config.yaml
attn_scale: 0.0884
decay_fraction: 0.905
final_lr_fraction: 0.0
Each number is 128 + 32 x the weight over its row's rms, rounded and kept within 0 to 255. Layers, rows and columns count from 0. Numbers have three digits each. The size before them is the row's rms in percent of the matrix's.

# layer 4 MLP down, 256x1024, rms 0.166, rows 214-255, columns 128-191
103:134115077157171067132062128101142137204124104107097149097134158178124115156116128147142150184110109042113135103149143121162148108115163122142106125091168097142177165083115112123158132161119148
096:157124142198105112198130097126142135139116147099128094136149087146149148088089160092091162107152068148108181084186142147095143108115115141111158143127112103183119099168180065165122150095156122
105:115169099147130100142118131091172109096185122124170060123088173179114171176179107149107122144133146082146193163061124069125151146166168212122126178143144088072068144122110105143197122161133168
102:155121135172222114095154129152091155135172183129114116156065132205160162187133190165137140124142121097150120140093108136102103084121123111098121068060140108184129148135109132173098106103145089
102:143130130161086165164138143204159110112133089100132157148149115081131148151150140182137153162075169090164132191137142117103156198150106116115138095170115135078119100176102070140090148112108183
099:156176097137076127153105167134122142131138137138182158107150072126131158085135067097119109231089131121067091124112136072124070141134110151085090102188124046064100146098121119090140093149172112
100:161151119165132051166153151120197121168137175083140196111149145133092126097158173154137181169155172126124105149119059071155098174118177172164116150120105128179056143170105131166113154167162164
099:167111178070108158113134173098086122157103125106081085141139162146156124102161114144139120086185143152144139101137161074076156129073117057150090151120113070068161146133146115070139155115144147
095:144134176130124112157192123112126038077172216099167075088123246131145140138104095161120097125132148165115171155111094144105161121101127156129088091118112120119134122145065090103122099123108105
097:091136107117128094142112114152137100119158203157145121132169127118139195103120086164110118069141158143049142076134086122117110134075123068088071143154179093116157106110119137070157125129123122
103:146096174158118184120136126133125181156106145185099109181113086090132139162123112054094107122120107130117098189155160119116159171108114132104167113171116097042173138160152171116141157205125185
100:111120102083156144071137164098130193141148151136116115181099143127112132124155107161078127125144077122128093137043093126114121114088138102123150105142091063085154113052099128106099095154125120
103:146164149116065155124106108137098153141154109148122141137196079119173146137086148126072141136128139155172114133164124101114152099135123091141125012205086182148193167115110103154109144137093089
102:104136122105178109148103131110098140084148075078107150138125084134157188153077120143092130148142137098063111182106167149091146100143167075121122148101198158141126158149171128104124106061145122
114:112117135204114108069219195138119119155133198154122102152128118154136151177147130180157170095125141156137153100113146138150103114089135121069148137060132080151176140182097089130119090132111093
105:110139159132050119153127203116098167162169061117066179128084118138142129055160115124146107050141088105120075132161127188133106092102125106129110101172190158175138133172159120153078102098193134
104:105082099069153129106114115128096185123124180156125160132122160126151116139105159121102090118182104203131078166099119078119108195091150100122161134088079129116179172143125127145121152101071147
102:108196113122133106075146165173123120200099095078165092110068149168135132147103147090099110113075092116159139100098086110118128173093221086091129157192134132101134200123126155139082167091161166
100:108146110119144158075078104122144114107076099134153212156138137133084149166157111119103091136194161137163125145133132143134165139158079101177103166135080097124054142078145170127154149101151130
099:130150089109076120168220148171145120119128135169108115146164136123162106158154135179161135101146134097140075110101038103071095147096128169101164171090111132164181126100126094118139099055150167
101:095129108109142106099144091192119156150111128152131109112149167151174156147066109159122093125134178142130066125141070140139100163101122111120080075092136107119114156092099135139160125130059150
100:158075205121101135151140107127118101197080163107167146117150134157153125128105111162079152150126128115090188128139115145173162116132142122102171116119090116162145134126125181116093119162140122
105:128117106169193194124108155199123167179084129096140130066118123125090192093128151063134134111126124108086133069105159090161085167072077145145127123125109103141089123144167145061169154145118123
098:144098142197056124119127101156150084168187092124116090105042175132059117147148079199098128121127183130129170132141097096115076027114116115103113094109164046069219134091124166087095155079084113
097:093122127100129139093142113115114122091117140148158155133101118139133169124098147172134047155149108161098117063072141135108158207152077083135118183116165124133133106152134169128096115096112131
112:090155112122180069154100085149144118088146124124174184150092167145136100076097132107056112163174111127148151138147101083098176113104158066115132085154122132094168101157128104120118177152141099
104:177149093174111131081114115144106142143095099150091103114093093180137144102165131176182129091107091134088108154085073135120156113090084135112111095093111138140111084185172134169142129177152100
097:116141082099112146098118144140065125110170143123120152125172135102133134089131158101153169222114143126162154187191112119113108114124125130142066146156091138155134082120140092148126132142154139
098:114058129104177155112130118141128132133012133182146132150114194121146136125116109119114156070133147092153076115131103095101146139149089111135172124144127164175117104154138084081104124116165130
096:118125112149148121141147110072083125040161138120149100136126112146109061116177153146108140155108117111100163094061082116089112153150162141108071146099116084113134134087093112102104116128140119
101:160079137180114141189068168160119145085113093142159123097086126107127079056125110131121139078165144131146033171113110083158166080062095144111121115145161125064136162125153154157133127205136104
096:178154108131129137144054074077131211137101120132165180084077085161098126207078129074128153152151069119115133129141115134102148107093077154166136134130074120179078133114087183192160176169190161
103:095120116143076117113113153089121158127113162109129167100122117079092124158132134079101122099060151113134079125130193125140197167126135167150102134093088199100136113120110163096101167151095117
098:122082177129140153119158120101153092136095104126105152103143126087117089105185106109183125160120141124128131128115136159097151092132173088164141088184105163116146145091127175145129142153081142
099:170182127135123087128115126109197128182194107155093152192159098129086128061106092097103128148117106121137223088138106102062146120165151122174142112186132123127123146128137154064104111120064130
094:033102176076168073129146140138158160103132168096087081119144110125109114104088137125150140162073140164074174159109125154182091117053181095137118117143127088150126179107063123136102121130073110
095:139154116100125160185138111156175092140188085221122094080134091118126149093179147052150113151118165117117098110090122164070138054142171175125123119157081139165080176167139150192111133119125154
100:071193114109139081097104094097134149132157144147136118120147127129188098134166127098092156178099084158105141096127158145100138110094110147138178219138161131054179155136159192078145141208127139
099:123095094189156136157120173172096135134130082132091137153138149116181130099125181106168142090078101130137112122106113091131141137151143088174091169094108110198134172182096128133176080067107152
104:140125089071180049113190144110062090134100098146085125074145182128183085103144123146148136151112141138138124162046111136133112090048165146088163130107163126123141050141079064148123152136107115
100:118091140151091140115146164119056165097157170089129146191108160129136075092173125158148132145121069196176101091149091178099198084158124149136095170122089170153192115096150127133099105100131106
099:117085144057118116143164134088072105087170102083122061137103136113149092168123079090222121131156084194077115128130168153152104126130156163129153138114143079121066079096118126089131094090130128